Part of a small language model's weights.
Size: width 256, vocabulary 2597.
Architecture: biases on query, key and value, local attention windows, value embeddings, a smear gate, skips across layers.
Training: a variant of Muon for these matrices, 304M tokens, 9275 steps.
Each number is 500 + 40 x the weight over the matrix's rms, rounded and kept within 0 to 999. Layers, rows and columns count from 0. Numbers have three digits each.

# layer 6 MLP down (transposed), 1024x256, rms 0.101, rows 263-369, columns 0-63
512569474486490528508472463479561601480422484532500492484502477520494478561524464506541455529551470549498502515560457574501542463470476498508511545536553482567486445575463540469500543442483485
490464530556473481562572524535512531580479507503475546430482569445513549508463538484418519498556523521421469559583533460492409457393494516472485442525465559483477521444462488486517505543493541
487484500512486421519454567481546468507471479447448582474521491520512557503578442493493420501473471462489567477439492496497505515410607493443554481441529448433522535488550482554596527480470465
494537524521419449509503489489534556460535468456457498601487487537556490584567491450549484469421535553531446548470460492533440518563464486502476504499524424510565515583479508494476509433455455
611538471479473554521592480506555536531479478537443544534503534551466501495482460537546507492458480517540550521506552502501460513517476531514484534407477500482467438458519527536493477507575461
502449474499483462523541462438490464572462528497486405547545475533531498522504511514504507468544542454462501492481529453450482480552471462480477477537550509517467487538474544490456444531488487
530506496516567550490533472525497499519488477495499525555486602494478539480413518450529544451456476455425463542537515427493411465433478521492490513493464508491421540610475561474561467512545530
534554497516474529594476513504529493501438554464513486471429589528433523543479501587517469468513507467507561455503478480470448496402463496460490487565501502478476535465579481530571506560502463
567463532579468488513517557470575459550547426454465500495567526455522503443452558469581459540473528514455500520494499515517446505448478487532504479494466500496463608504510417478557525411478529
453491481501580471443506547488456431522484476539522460581502427471473509497471518507464465531486506524505599541525506482463509472530516488527516485570521522533455531531523524437492539547427494
476497527494481442469504492489492463484477455521493481532436535501566536455493511515556521506594488491467443484489551436512490379450526498494533534498565494466514462537523536469427566503530505
535528574456479494480526474484514498484516446455569461476519455508478460508477507456457503494561545504496511516525435518467476459521498522469518491517489433574506503459488444469448505519486499
620461485475521536562531506500473496504519525422526551556537470502559528477524508506517533524562496471549490458526446456517491512510487504545551514530562519462442501387493482443563477486454532
472504486459550418506449538487500464513451509502478516486452443473468464508450540501552485474539569490531468521451522445570561478550510473492481509477532484491459509499566513439488474514494482
450488491476498605504498507488486459522539480408521476529527448461455499443548491510514495397441505507497513476507355453553444457510501559544507485455428550452499541538525460481498487438601450
490540545463566419431532481462517542482445433469516507438510484482522508550512510445492436487542475526566437573540453497481565578479457528595478403556413480499507450496492548473586566520566498
472482563470542505567593515508507526482566495439536431489450476524526519457482453465514444595465484489518602491471455557499585496545458508511501485476516575537486530501435506487507513535472473
512445427460492505485512481554463553470522523494480591505459521476529507454523550491479518510472505509496508499534521449485543507538517454446514474498525455535517518475486496618513453532509469
487530462474527472503496469502508469423578423513515478513530514477424576494476504518448522552481523516521533472502544525563646421480540553512473467592430480478472496527483481514454474506526461
566492505514518553507513490471516506494543532497599400460457483467584445529465502504482500517550469502528506420593478494485535517454499565454512490580501441479506509491572540515526469526405426
483522556474518525532454534493465432566473574455507480565535503415540455420494487487519441456497508511519524471437499490436536456458443485471468565543506503450504544514586496509485499506463496
560528492473578558537418496515530477463551550487494544454519551526563519571500546513467465477488500508491482485531514427552538533487533476535456585497486523548527461439503530502514537506466513
525519493563441442506477449500529514466459554529447516479479497488408497518528499561541481558370549474493486550469520484490493497494520489421540487527459597503425498518453532523539534513494502
524557443466447641474507456523516521506464504490496465515509520494460443512532503498393474543537478496520568599444453491512462466538476547497448520503487471497505457481450508489449466519491504
489593376553492518539479502532496573492502467466434513549537463561530578495514508488532499511550490518536534503434475554517547578499472450561471491534447494574502573518576518509589475514537512
563454591538546551479519455449487435469564523486495590533537533464443567421438548485459546515435463557504469491467542468442523564496474548490524468520421499421448455495560455533509497477446502
528495586458497504545551563493473444564520547482494479496499506598476422529559443510478483509530455429506501443583501519524482458488489532528467560457491476448489493533507490559541576528474518
516514545551446494498481501478486473505428477487491554471431494502498480508483482583491453522458497487460426469519488572511531510526532548547538462524581463584452496521518490595473463451429507
463546496552484454452543490576487414463457495425554546499529538536490453501478545430545490566480370607416516551585488447444503483454552497451535438502524495462509506571495422491502561491517511
450483508500528438499455508551483436553499466477465522496481472522541453493557442469413464471514538496524435460473439516525544497455429545562430523478517477474511558500443539505544509508567446
479472537446491464597509493534488502468503536523542499539480502495526460523547473479491528492522428543523529486506493549625523573569518472557469473504543418494465523481505544507607461491459451
460443535538521578507524486481472468504581380487471477546467508509510615533501515485458467510471478488453535527528482601486481513511467493494482460531579513505492566483488517445485454541494489
529416415447581466493486588451537568457505519442490516481469519479512472501579536506495521580631542457488431521527503556470517498531441471494446490571432459471492524441412478502499447454475494
513454536544489471509485516532515482514526514461544449447519475469471493511496462511466512483590489533514445489530508520476490471489539495519558511599565557514538499514447497499524510426521509
556564489567491487478487401465462567491524505551567496513517466473457506472545566437530426490503514533511503501485525405551516465521553475542506531557494583465419514493508513511495554525581516
516425559496484562552535399524509501485473489571551543510515549484481484511475555591530437573497521447524411514492519518492471474539506521461559537580509495543453519459505552467508467523551467
421489481448554515523471484439512425552432442488462522452492523515494497521488493466526459474465547486496432474471560527519469473520521495459431578535544456436497527568484558371428499412480518
522492568501521545520538402518576452526487454465515502458476449456484410500492538559439467495444485464515494468580515486519489468441439464467518510514407533562554499442518495552436430505452448
452522478411500524494467505563618475484530522566554546471495442472479520476509537523509549533492497529492488472516500550536473441446515363536458439483534548528492473485496538479512485457503542
494520544454464485503486468428517505501440488531496471469508446519506507504511492472483505533558497483472464476428433509519528490526540454478507567565492491517559487495467511598518450528543544
505524467448430507492457484506577440441477520449541479496473516513539496498485554487530465557518504475515513504443498456533506456522479544500468458598418513532498465467505520525439428444431451
486470570469521449466468503508512519453481524476534505456512565495528529529525461539560524514475496508485531492547481479550479467541468552587477566457529538431567451518453473510512498505433500
503504509444429497481444442528450472511559509493537441475549550550559497564575533495532495479492472536516472501442496509496509514494447489556570533463437524522501488561514452476476504500478522
469521545558461501491476462536452571526460429470430424458492451595532482459536542471457500494533466475484564505475450443494462512479508512494575523398531489549497434474427537435538519482501451
490588446545529466515504461529461552479504435475533473513430490502486536566501501513575516478626576538543423489499511456481499472452533556463569607581436536490410473515458569543537444489582533
471520395493542489463478531476441529522483449507477488476523417476647524508461455511462503470540526480521514460532532520460557488451448526544439533471563591524436516496584540444511589489466480
434554442600486448566514541534514432538566522482432499521375522493520515513480460542452546544463536498515468514455525429493486636502507489486462471532411466525518499536445485520485486518473600
536443506540585472452566441511482488434519467507487535466450428452540491494618505446461466480531456527555441472489513492635523464438537488448464494510553506490522504580473536462422445510490455
488465496501570560502578444499545464515414484419457455547503417481600509547474507505497540499539452500485483504598573559539466527546482511491535519527509444423399426495397476399545462500582479
482496519519468457517524503473537528417478467421447488502501467468501548533435460495484485481473497473508497476544567511503549529472466532513479545462496457479500520475463470531425521524493482
494496460509552580516476499526450482427495474552408473527506539486429520440496491526498556470527458525506492561518427438418503469500485505525474551514500514558523493486471500535458504420430495
464528510537499482527425475498406474526502419477402570497487480522519449470522473568523479539510517477526526477557519514516587484506482527563433526505464460563504564519499488563484479471534561
492515450511538530589555506531522521547491499465514534558505478495468429465461483540449478430515573510544524484415459566436538552544507504495475556523472448476464573435495456508527538524559462
468532602496574521556495453471436527533477488533502502436468474458517510445512593483622524487508502456525460464507522497555535520441544497432447509506530522508546518514481490474517426428559479
551455497536437514466435505453511453474523530535508537510494433427572468550503489509438452515518501480467435458515500478539538457510459477516449481546480532467544519513531553513519461472539548
457501515532493440588457455483482555439498476458438452452592442447489601544558543520495482539515445488486434530462482534484468475573401499502477447539539546556527468543484505472462500462562485
498574510526509476475421456476479542492485614495523474500527508486417502468511522526503471492459552548561494517486575524513504543454479439510416459556477494523533516475512432528462445525473535
574465486436492464463426522491496515486476460545420456498507583433505494543508459544523493487435473525491622608479505559516459445449448549528583480615491440522567447547495467492524492526454490
520535552589476432514453538489547476538419461473457503552473474504549470496501428455431470468483509510478392463517470555478549435439521483489511546459474483472413466558485481530501508497510494
417457557564555534564540500458470473488463537530452454512556507493491536564457507508558513482419533424526514556458567453541476398516531543479527501522473484478515549449486524562459465441466493
462553532533470510501536437532479480454533448472594511550553529528514532519507433499376506555508558523510441541536516529512495514427487554480445472567564507535432495528453477576558515477563519
487534503553441513491481525571527489520548520484460394500481474493487452487526456508466575507500460512491481503469490453459435588492524424459503539501462500542567569497523512483411482519484507
438478585480505513545512540492514524556552467510540512530530469525537560533488513562540481478506464443468505521448506491503534471451464534411450470537474462486440538533395488513500462468484465
488444609520495473488525443464472513469503500465506506518571501435463505491496498440533542466493500510526444445507486514535420474420562484498454450477591484543514503485486530483486484439446529
473580476506519431525490493500502539550510492471503501514483524500500563509453518513536477478413490482548572451492508511548455535550520456511533517526467495521477478432591508492403491449503513
507528470489512448519516520506498521514541541404528495469523497514547512520516496481482438544504473544513546539501508531528512483457568557473500490482489421478546554470481500484481522432478484
481499492464501483514461496462456549541502495480544520523537527442555446489502492546508435462482519502482485542475506465495531569552560516492470535417446544385523527492496504523483517482553507
494460463536547524445535544593538447466467452511507529574452517457476492529440476452538446448484461420495475493467492504434510484480475532526506482584535459460517526496456458544502490520469514
505425521517436504483530438518493497519474480519487465540521504528437409455445546488528429504453495493499496510500487555502496444518482499493529493508464484504437494422454471544471488551500513
557502468594497564527465533522467519554555540553472525533548465503518476455476481476562459483515513528520605466530504484523510422519528519510509507583577524553504518394510492524534484495433506
530469515521535521435537466503542464487535477507525473524486479548491586505470491529501437418518500485505449502481458432477475528512423481500504527532491487528476504467463564479502496452500457
472490549512502418541555500500498493532464449592507519496421536484523508467473480446526493472505562506451526492474594545512487485547518555476466552547586497513498434559458491522566467448545486
586484510512418503485509550487540514556506476508502448506519498533481520500476486520581529502459519473521561527470519527542513488538521533487516538434459563506476438474489515515457479461544476
473505474532507469451473548516499501526518534480515430526441478571484531572492467515498510441481521558516522452453539509493535468462555494520478499517512466488516545504599577455501489525488521
525520543559484493470556516441486477543362516553538499458464505505506445505471502475435446506475520514514515546486523499505554501503548512551504501677486438533550458535462533457535465466462510
524509533522580499519511445495485475478456512518457571539511465447488482478559526460568449464438550495469515455486470417480508479456504459511486482504495495534527520601518519518527469557584520
553508527443460518485530441476490530388434496416526491481471546574545564504554497543459525504486495507432534535546474525444495505490507496564477492577504464526488479559490414559440490439460526
551584480466467507485527543429460517414450464508538471475449534470538555463511489486462501505473539411457495474439520481551452505500455466524455503600517437486439442436526480514491454487556519
466490539555513495540447524566513377530449520415532527516484397516549499551490491449475517498547520494459486497512548444573523493472456492496499483501471443480516555424491464516433534482524478
545476467446560469502482558523453451580466510457497471437545496476452488561535568489525460460458509452546508569497443445461433453473518414501539492509479540531565415404519444464485456487509464
512541471518483539542528489489512483481541486546459498517484537489512542517514522530476494558534514456467485536450596485504509517487462532520464533482552453425429508524431444457435417521479558
414486500531515541514546450453502463497527552542580524556500469446456502555465575468573476502537495522495482504465515539521501536552490496509574566559438486547503421494553524443485530498544470
559527532528497542556524481479497590526511502522415459588484472545573559540484474488506481440481430485494477507485479442424492454494460505535524534472453461399523511465506447474494560550422443
578532446538449423485532453400537552488464440433435463500518570530508542463494477470474496532539477473512434486427491443524478489595473502475500520482479537487475483475428401435575486478516436
478504514508539475514453475575558522465512451549493446591473476547534580435437397444521476504422489504476468434500516468519528522468439447487520423405414484450511506584537464523498487502481503
451442529528464457400510499503492537493426480484550488492494522496505444490527516504530449438506557560507510436481504543502443403491560548552504539500514525508418494503523490447460565473543499
506485484507458538546449508498475482460517549450477580464528433530487468527531499445480496458609486551527483451472534576541545517529451499457450529458580486470473460480487509512522503491507476
518472531440510538532524511454548465497458524540472505546540519486544461472504515512475465501498464503434503487528421487464507409423533508471497527515479461490486456451479505475471501458505509
518490565488494475471562515514565551533522481506500489442589505483506452469500504556532473508518502516535499572468500520465457509462439487543559504495514492507448546509484630549484496543523473
511500539524529488428493504486500459562434438517569460530541563521498498500446513523502496469483540520480474519509514493438485473515528596577528510520482507470504506507554494503474473486483470
519475574466463550433512439499507471441492453517505483526516492542506404477574526565485583501535559550529482493482524473436569511551487523493549494440510510472527611521542548514536466482485463
502584491541559541502540568513497464475517455475509501534447505520521496559484475530496532463468505499548472525537462456434520552530537472525466494527537554503501533482436497498449619506511471
508457563508505477456482510458481472505456466546543536521500425611502496463515504525470523571489492494558501460558523486513531483511519453553535495483452451566526440405493490454531503493558548
520561546447509510498451441476505396529498472462523490449524485507469531441486505497536435512555556461501534548536523479483454489491523480507477522548575472475544479485546451532424476482470465
523499456465516511521518496572547482518436486514571471472552540465515525445544494494450501463465516492564499546510539490482500484532484504450539487512466524519457570516399543577511521514549479
543519444500458519512420563475548566461476464435437516577521499499503486545466521513521497557540519517527526567413522508505502475568442501584506430495501470504412425500548490517563507552529465
525520504464557532497484524549479491514542433428471494572523479502442562526512489504512512580476459471514508514579502417477512518552486556486483487494430510527522490562531539512490452547524475
508462574490524473534445447542413517481552507531537436516555470489472483519501510525519511564505549598470524545527548499518492531560419475519516451452462559496514462522457488497507501450413456
482485617443500501525461468502513521493500559556463507471525445399521499504441549458499441516486539548586503513578525550489515487488447463518457488450435535505482548431521447533517560497560534
487515491530561464502443494526562500520503507494510481497493474522532521476417513506527530505500467496523522498481479459494546484518491483479493488555501493473411584577452493490488526558527545
484580469450502499483477454479548433522477490522520529524488554520489522521512464438492522412480509468518471485468474527536526533463535465471490474454535555472526507468510461463509559520451501
493492474523478475477514461516460547455516419553525480493518474560540463461402480485536506493583505565508457516493508479473402517490425460479536465462510536536464546514484439462491559468496570
487497485573532451471567426513476527532482521462456488555477492488471528554460507501500412575527559559530501465505520531446597520472481467482412455527564505525539524480476426450517478475474552
553597518478549564489503498540517492481552471487500526462465456500465496433511459520571547494453446528560453508567492450564463481476522457444534448467527540495521491540468500521467481479589487
471514484474519509438486535570442485463550465483465518506458471473428466505480546454481496536551545537539482539479498484560488486600506487481473536517422460530472487505499508483506513504448466
460550578543496538576501530466532438544478416569494463470522557502511537474527490415439526493484535456471439538529457457466456509506527464444485507521462539472525550610486577487610468411494521
516491540505536568501433487604517585524455531500537526479544500567481491492522524517467479445450440549503511528487468535485565479492541518454458529511480529490493488529556489471542486535444497
# layer 6 MLP up, 1024x256, rms 0.102, rows 264-370, columns 0-63
543440489556460525531472498628474543542496416435482514485516587512465492584545454544543526542520516439527463498469550432415417537421495536551444472497438472445457530469560496482516566518527541
534466557501495561549486520442365429554435491510450571475512441528438443468543458473506402517467465509494506524517502435514441417486498543509488450478498477432520492452509514459558416538497517
492479473536571492453454557565529550487493481439509503497575557542445427570559457439562488508484416555501467542483487524488511554483504489471498556420518473567505495568500486444515543571571478
518531520466480509576565509421459531476501562455538491567502487558562535533493461568557563480497498478459534461585531481490454491516531492552533505512574561583500464510492564521501541455476583
500575471490467500470503482473434479442521522473573471502524477479529469447589440544531484470515555506515474563490529458441516526495484492496566504521482556497432601570512487479397487497526522
470548457446558497501471426543516466513502436502493592517484494538454556508545497538516447520494463529516533485524580574476517507496491471518458504512516515528491517521514580510469511445516512
505506486555496520538500471501489516506556522510469486558468496523405552539553483481435540433563521501542562481484508518519483513529511504490490449558526541464505507526462458534524499500504471
507454538516404514465514560491493466508581434508474518498521418508459506556538511509509453503501436541415497460537492574450390500527492548572520522526510544477558476480484441458521498538475522
490456464513560485542458567503431501477474506484493487493471519523520481500526591518507461408556436457445463513501548462443477448528542529508385510474470530508533521502485477511478518466544521
529578503588565464478522526520548582536601529479535484599444457510551537534483550561510488440515477502372496462539526384493495484483540562426472478512525508559487559530515521512430497591557450
516514453507498459483491461568557509511482524475527509515502534478475535486480494536522477491503502538520493487484457508494514508534532492495525479488547476482517481545494511396493504553467512
459425509508498516454440511456494507411491554525459539463541512572467504524468471454562490513493423584492482497450431463460468453456491497477585489500472492509519501453512505485565474408516527
511467529516535440503511446488494559466509432492494460524557478448510455536506549495516474521490516547469493474514452519479459483454465463513492443536549485509444513510465456513526550517513499
472488548568500456474482489460513434571465520480464530508488555489494546474410465539467459510487527482472504464495539515545504512495473578490478520597475476502560490526485429519400464489442570
514499489524491520461544421546557464515443561436485485517448533481479601544490598497485522507497452561481484502531451439381561485553482446465574448483570474495512452591469480519466493435475487
492561513500530392529557536504577423508540457522481459473568512509490534465591452499494523464494452503489482532537456463499500550543502458470511453422444594488489555486451505508464474476495484
518487446508473478533528495581521529461527482492511540461499504503484509498467533454490537508471508492496597522517522498624556505508529513451491607476508545517456543416478574553493494470461506
527486549491592520551543465511524565534435491511474523489515486562457534461544467513520576571523446461474536556573430457501473542414541479522520537461556525438464480446505569476481486468467506
474472503484569457471499472487584607493531456524532529528531566554455508500517461600450505509516517526470486410586517510550502471535531511552355552530504412523515483493502502450480488432496505
561574471568474476469494520496488501460528490457520444450560431497511566572463455498512500514576486485492451548570505456465459508514623527472495493510472570423404393544527482495449497509502535
406563519543551448453480453575533486490464493571520510406438501642466463516472508473473492558502441486483438546483502508588480520437493497461462545430446441527445453457516486500500549541495493
521451558555375528463429509471493540547522436484455553551565464525467379530504501546465542534571479504483529418499520534481540420508485464471501593481471520545450551549527471570539525408505533
475449507548474519516537484539549454539487543476483496389466515456542459539467511492525562522518546483489496493506425472446488490420535456505420504512566464484532496592448584474468484493512471
513486564440536507527546515487422489413488496453504459457517515533450525474536421463438483530592473510468493506523432476528466476454489541495498497486530547469539449445473544497557490536445494
566432508491564500420395558507513495425513472488599503456465515488476539546438475454395493451537515514415464498568516477518464482520538438433541509477552510537516465472534456526561449495453498
505467465418512510502532542491454421527527482510475506497476452506466410560462455492478439457527472494489482484515481467478521468510487488433482514518480511515540482513442454532457479494511454
503473513473558513518534531564460456431512508566557476498507555530521472453507567514472450514513463503482472454540503474485483565539559536510554503485513403478405514490526521471546490524455491
524541527492511552525466504473475547403494419484462551476497462549441439532476528484538481502500515567499489507505454481439500476486549436587502484418508526505443514492499499465552559487525582
524472500496458463505477477519466524528480562589505523452500475546488526547480496480415438509491556522560472484497483555579484489502553417506504433501567544519518490529476487517457509450554496
445473478504468502471560397513540439495493557535501487565522484418538389498406487413523493495515434481528538580469445523526495498569453466468464520539458431501482459520524523546424555484556540
414469413476432584528437485456480543554536404489535487528510508560470500547529479454504489494465477515460542463502415483568458433470499503459465550526457430534501488436480508453437488510528480
436510469481584535507423565475590502536516410438465500519521542461477507562537567428500464540551526506528488523530506503513479482491502447539473558554449500456504484529504437497469502555528512
504487520427470573520519393530561529484491487480531429481510478472594521456491464457469458569474484542555496469472505496509529521510513406489525469503488426587524459516539476538505472473537606
471455509443553494527451541480464456533514493511578480553498502441485490558526532541591483590479488484516515533510563460525446549513475503495557584499474413475483504438542423484520546509518551
445478506481461468477471503529505541551527536570528434440516491579512467488523492522511489551563494456506430464509573490478497497528603500471513534490548499521555487490471497503540434474502493
455478503469548487401493503531476435536558512516519472495566507564524420478453484448506487490501519497506495589497497507517488508488492563516506600519485476427507539516535483497500488536429494
519531469487547555544507533614546515453500525496470498529493466559515473551586473468600513512500516492439497551524486490490496485528464449532568486509598531491558455505535472460503475453473515
489569440505538500513543485533554471560473555505552519544513488517522433497473473547494454524570508466423451482497540549497554541508530528533494576476487479543506440547476499540472526514431484
483507471463463487479548511598512488547439542593544458458445459469515454468520570466490575469524529483471548525482453427562441482557485466435504519517558587524498492514560465529477565501414568
503451539524500514525463510458460513461503558478516510541515547531473444547522537495445502473504563550547519508473467545511531555457543473471487514455516448544539511490511463521507526477538544
507537477522574500487445468449539520459424522539524490469495440553486484547549480507488486481567498517505523430531544487467481489588445494531488539518534571557537449503418469559494468434394457
480524552473479551494445479506484431482466529563453536520567501525534481539507425398503475480535511512516507499437474482487473490447478473490455451562539499512571457510409463501498535507505478
458516480507486483467491453487510444463460517407517517442469507452542513535450462506465496597546564535502551492515475474470532556489539468512509549583507504424535432445495487468468479497514540
496511461512452481537440552439509480473512513486506517541465573511485550521538436471405503508528564519508511480536451471451486445448525543415505620522500517444512509537483591491492468517503502
472440497516517536430490476482476433543490524471537505402568522505520515564509457462507481517508556507525540472466485447503430472414546528509512514564518535457470513493589489438499499454560515
460525496494469474413566515467493509524540479537530498470486544473548486464417420528498466515479514508441513505444580415562467477446453533515476453523472473493572601538484533533519496546550529
455502541473527459495460539464494525515540480547472583617536513522538515512502475452477524514460550481511471543462537484491509427476434520511433527599540513565565464537582522516445467458534512
561534562429521537535558499480509504530509515486515510582513526547495448520512422510478480463481548546476579483523533508426480440518476575455526609570494488512534505470565447571521518471517522
531513532520443478475519473516483545494451527487484449482497458495471518474464485533448534533542447477427508539500552573448437435538551497478434465524542515491456464504485529548542461580471526
477460476532559496480414509500546410519523440475489427489516542487514482429481489458526514539510508552523532490487467512477522533537517536549493562561513510565560543488457504471453463465456489
573460510440604480493517502561489542493546474518508557493498495519494495532483542507498478557550478505481491583501487582539528518509477508609412492496448534520495482505465506535441545478493536
536550514543559452482507467490504513565569420565523472552533417425459448533510479449580485551542497511441515520481422458510521509517572448469580499545522518511544526596507531552457433487472528
517552426469474515507530485454476431469524520533510474536523457524510432518493510442521462444520430484501535512531460507509501464501487430503468593511544537454469516463485491559500483509535542
520396560530467494426431523463468455532483508507552536520513465525536530505437465524479483488546477481475475537508488550576519485492482450454435563447418497489553502461530512492534512451452475
494497449491477493449473476579532561476522439389483451450488567520462527547481544542400489595553516516515502467557463495467463419551501545580420506498518502523523463480501472453402528491526490
529494501448583499515515484594496416525490558552472563457517459481541517468547436503515543520532487494424461446506479477524466455531537496487463457487434537465517447559483532500514504541526512
478494488504527532456549572571557502520568524499484521497492485491448460513402528539469535450471462457482529576484549493521481463578477547504487494437515532484513434553502461524527456568539554
508472451580517479515461505575495475565512469484448471450492416474544594383546471506453437502539476518537554477508508564475451460481448495542444494445497414520553420532500546562596363519475558
373514518418438493507553482484533435498492460481494516529467509521543432404550508519551514519476486506477486456479461489525505530499480459507498514514515539484493508502502473453398569456481529
511514483492510474541521527543559506548494570558518411498585524525566528484558496504464496544478517512492437509395526532488529489476544425461502484467505512539456464508508462445555540495523542
538468480519547529418527529469508507516505467544542470451441520532544412557477440478587463613487504470494473512460468467419493452535498496603583523534506546535535509460527508540387454555530533
448503490494518541475495599534531484558524551482497494432503521559518554479474542465437439491497536541511535499483517513507527451444444451484492522480527478535498459470431463500478466417434518
459384537478472538495470510497515452505534556492453550483486513568526506533525492466434420500451529528470419514494487480437501570465471452508523509415469519552492515464443463516510533493483502
492529595486499489553544416506472381434509499568442535496521468480519434490486538505537595493546520530485526467490409503532465520461540509543483526521442502546493520540513512460548543401530505
493538476491490470500484485532513517536523543447525475502506559478458479478550467489494488527556507549464461508509515480515477464480510495514503487499538514569473514521542505545570458486444567
510496423584484528527485506524544481443466516488466539446513482474527534532521532537470532464510535506486474537501505546487557465441502471534491509494527438543549490612491570502525483477465467
439404522522477514460576504591447473467514489494583488493546463522449454550493506549512535458556428511459470486526554515615481556481500487598466522529554420511505549538545482492458559504439504
510511532473486481530493548527412442459502486424506483462500537587528475513486504445490540516513513474584514428444535477442447393484495437434423457517511498462547485550431466465518476524532522
527525544533536494542520485452476539573497497505515487534513489476543513494414437454443531484470489447497560529475475542471532510563487496469482524528451563526499523521499467484505405479544566
565423497402542554541501529543485479488493503511502400573508560515468494478499513439460453475523493506491546559470445548557459424531466541554501552556536448436553495485524450492511496462536539
476536408467512461476445410586520481521560496554497499521487518526501529514525503416489549480520468511472482509537581455503478453573514478429496507482576544527510482532510490469602534496500462
462588456518489452479471387499539553480490491515545452493510465496522507514445451421507505503517452559527466487482492522536531493569440461462521474531554524563569412480513543556535487497517436
483480489544462469496489555489448509545444491526522406520538486527481501498480532444499514569465474537549436461476452572553492497440435528478478518458489545469520515501522486457532550477506513
523480523436482504534494476479522445442587476493550479563546502522547541534531507450492515445516503432529564576501552491530450537464547560542458566539509511488422443451502458504515556536533556
479495544474536469539505480486478550544506585543443489462558507492527571460434502497508406529509505560516544574586452454374451527483544528463486439401451476574517488511575450541500442508505513
582530519501577438513480467505494493533452479442446434452450519489485507545547488472444457492529512507504499453530505439523493521484513447562413508428505523532454574509505487447443504508473541
493496539458531598479511501535474539491506425460486522572503476546528510442527527477433509484494529483512481546474548437601469546522445498436503536489557552523523513433464466532489514486484515
476423489515457483505440547487503415456499501499464547489491507534455497546534519522510481547567563523514540492509503497481466499581487548547428504511455539462479517492485483498428464508477472
563525515446542505472444515476509456468538480498508526471464508472488488512540492516545468549508543557487473417446479577533484501505571499513575538547498544522531556492469497564508479493495519
483480497498542512461622528559504469533559478445474561545464504527486448597422504538480504480543416464497554439469541490486515567494452468475516564457486504491487514487522548510431579553527515
501534487465489534496471505472534497473566593461520485490527478479549484430536487448518483511431516535505469477515450455457455510565467534529476478510541514483445564516549520526471478475496535
494533386516456481552506491465515448564498581461527494522490531459508467486549545540520467463493468528502523557503485515423479517515494526517496515504512542573579484484535399452524465582390526
511476432516433580468500523508498443611564498481457565528527426568477464525556475539543524538462468496531500458479512550545531556563515538382488549442420535496474518483552517457531488449375526
510508560474531465519499487563489421462483494515543532458529471565441553538520369429618572431495571473497569476495417480475461465547425476535564481480492498626602473499497500420576418526517529
519554511481479459520526532511495534487564491451486447517483495454495500496553445425472491502497503460539560541558507491502502535522447386502481468465499517537484520464528461516552492504433544
477458463504442511445469545504449543476517514504518518492566470538407528510453468462496481534479536437501524522469560430487472491507463555482478502445441442528508478424516563470514548499377473
469504521477543532470436465546543477495502431488513576479494490501438512474515515491456488468485462490464599495502481451514580474478499513453552479519499527485525528463512486466580535515482510
475490480521494492499521503482499529514542470551484431516523530509430531512513560527468496507560525538509434519560475505501486579442488416492522566529471544471538519493526507435471487487484508
515508538462476600469476579468447483501584494467447551495505520542536519496502483522481510457477458427511538527495469456423513545477494420533475512538531534514532513543491500508456474492468531
486481505441469482483478589544499509501572469501536552468449485507447477536563478491570514555505540532518482484416576563447447467569522527516496465479472466440503500480495512491539468482470542
443452513438439476484504509560593419491489564565423535522495577489513553477474455516532471481569521554488423431533468472484470548539513455470500505504498539464530488475474539516508451536503508
478471552434521500545498466507447490450513505467547515542501521554503527542467551511470519560471497495579522453539506448521422436440565472505541486459552524544445450491562469529534568585545452
513446441529509558507534516537457495459481576481499505511464419545569553513511520460500499524506503517571470514545520455501532567474518486508446538579455511524509474475539553518533479479484502
506420513437539472543500512527513444489521436485545517481543449483562532496477494486542487488503544538481530492510552440567457536500518444562468485573462538509494561518464502526500530509527547
469490521531459559546557542493444534456527516473508488547503479465467512488538466433537504439539433522533579515542471492521549511541515537499538478419551467489500445477525450442463489549527545
520476449461524547482532544518501577472513591517572485513474476479522507465456473446477505468510437442469571494471485482463470582452474575476469511444506525512500428571502544481487520423447525
500520481526481503488514525553551523496533519485520447490507544470478498468409477493501449476501586457507447518479468449513497479487473523438562464527487497453501464483525493520476499514505467
567441519528514547429533554507558459490523502507491492498494434471474485473490478513485491526509421498440480521558486436539475477512450508508563365474540506482474478519504520444565538400493528
567554501491480502526501468515560450499587502514470542499546533501461513475497464446488530528537539553520518497523532490511452506468526450413466539492576540462492550494475464555532509550530459
531523422539480558533569470561568496492458510547511510470455491511564489464536466505547499509496482581514465521568470467543469534507523444498526511482552525506566474552546501479517591463473466
526485490500526479486539567512472465510491526539490548594474560467491458533480500494510495513511422448498512488472499442542466497467423537492485498558469548549493511537481521547492482439429481
520444633433523493467499447443489528500612463520522464474523549507467466497498548443489483489438483450546564560516546508489516515500525515457542497580534518520477448481501471593483526598489563
472534458484536487477549506526478580489493453515539450489541484471592483545538553520476477521571492457481523490531493526565508506523519429404515473497510506443583530533554556488440477457455473
481483522471502479433425546587515414434542422517554529471424502467508485511429481545558515504534508469479531574501567515537508535487511504440482493560426529533558503505552501522494544490450561
476555505444473459560439500486505452589470449487463547495511484564551440479516443411446556473473457514476492472552390494505542541520495529443436468508568576409513494634490545443548527449494462
488506438439525465488482521509552473518474473515498525503524478536525487501463450547482531492409541547499514482518438538449437574512474524497488483537528508456440517521546518573524524507537535
467443433485544590489562431491487471471484382485500452490450488545428638512499531518496450434471551536469453475489498525417414442499480466517588493544528481528554461500554556502554514601463539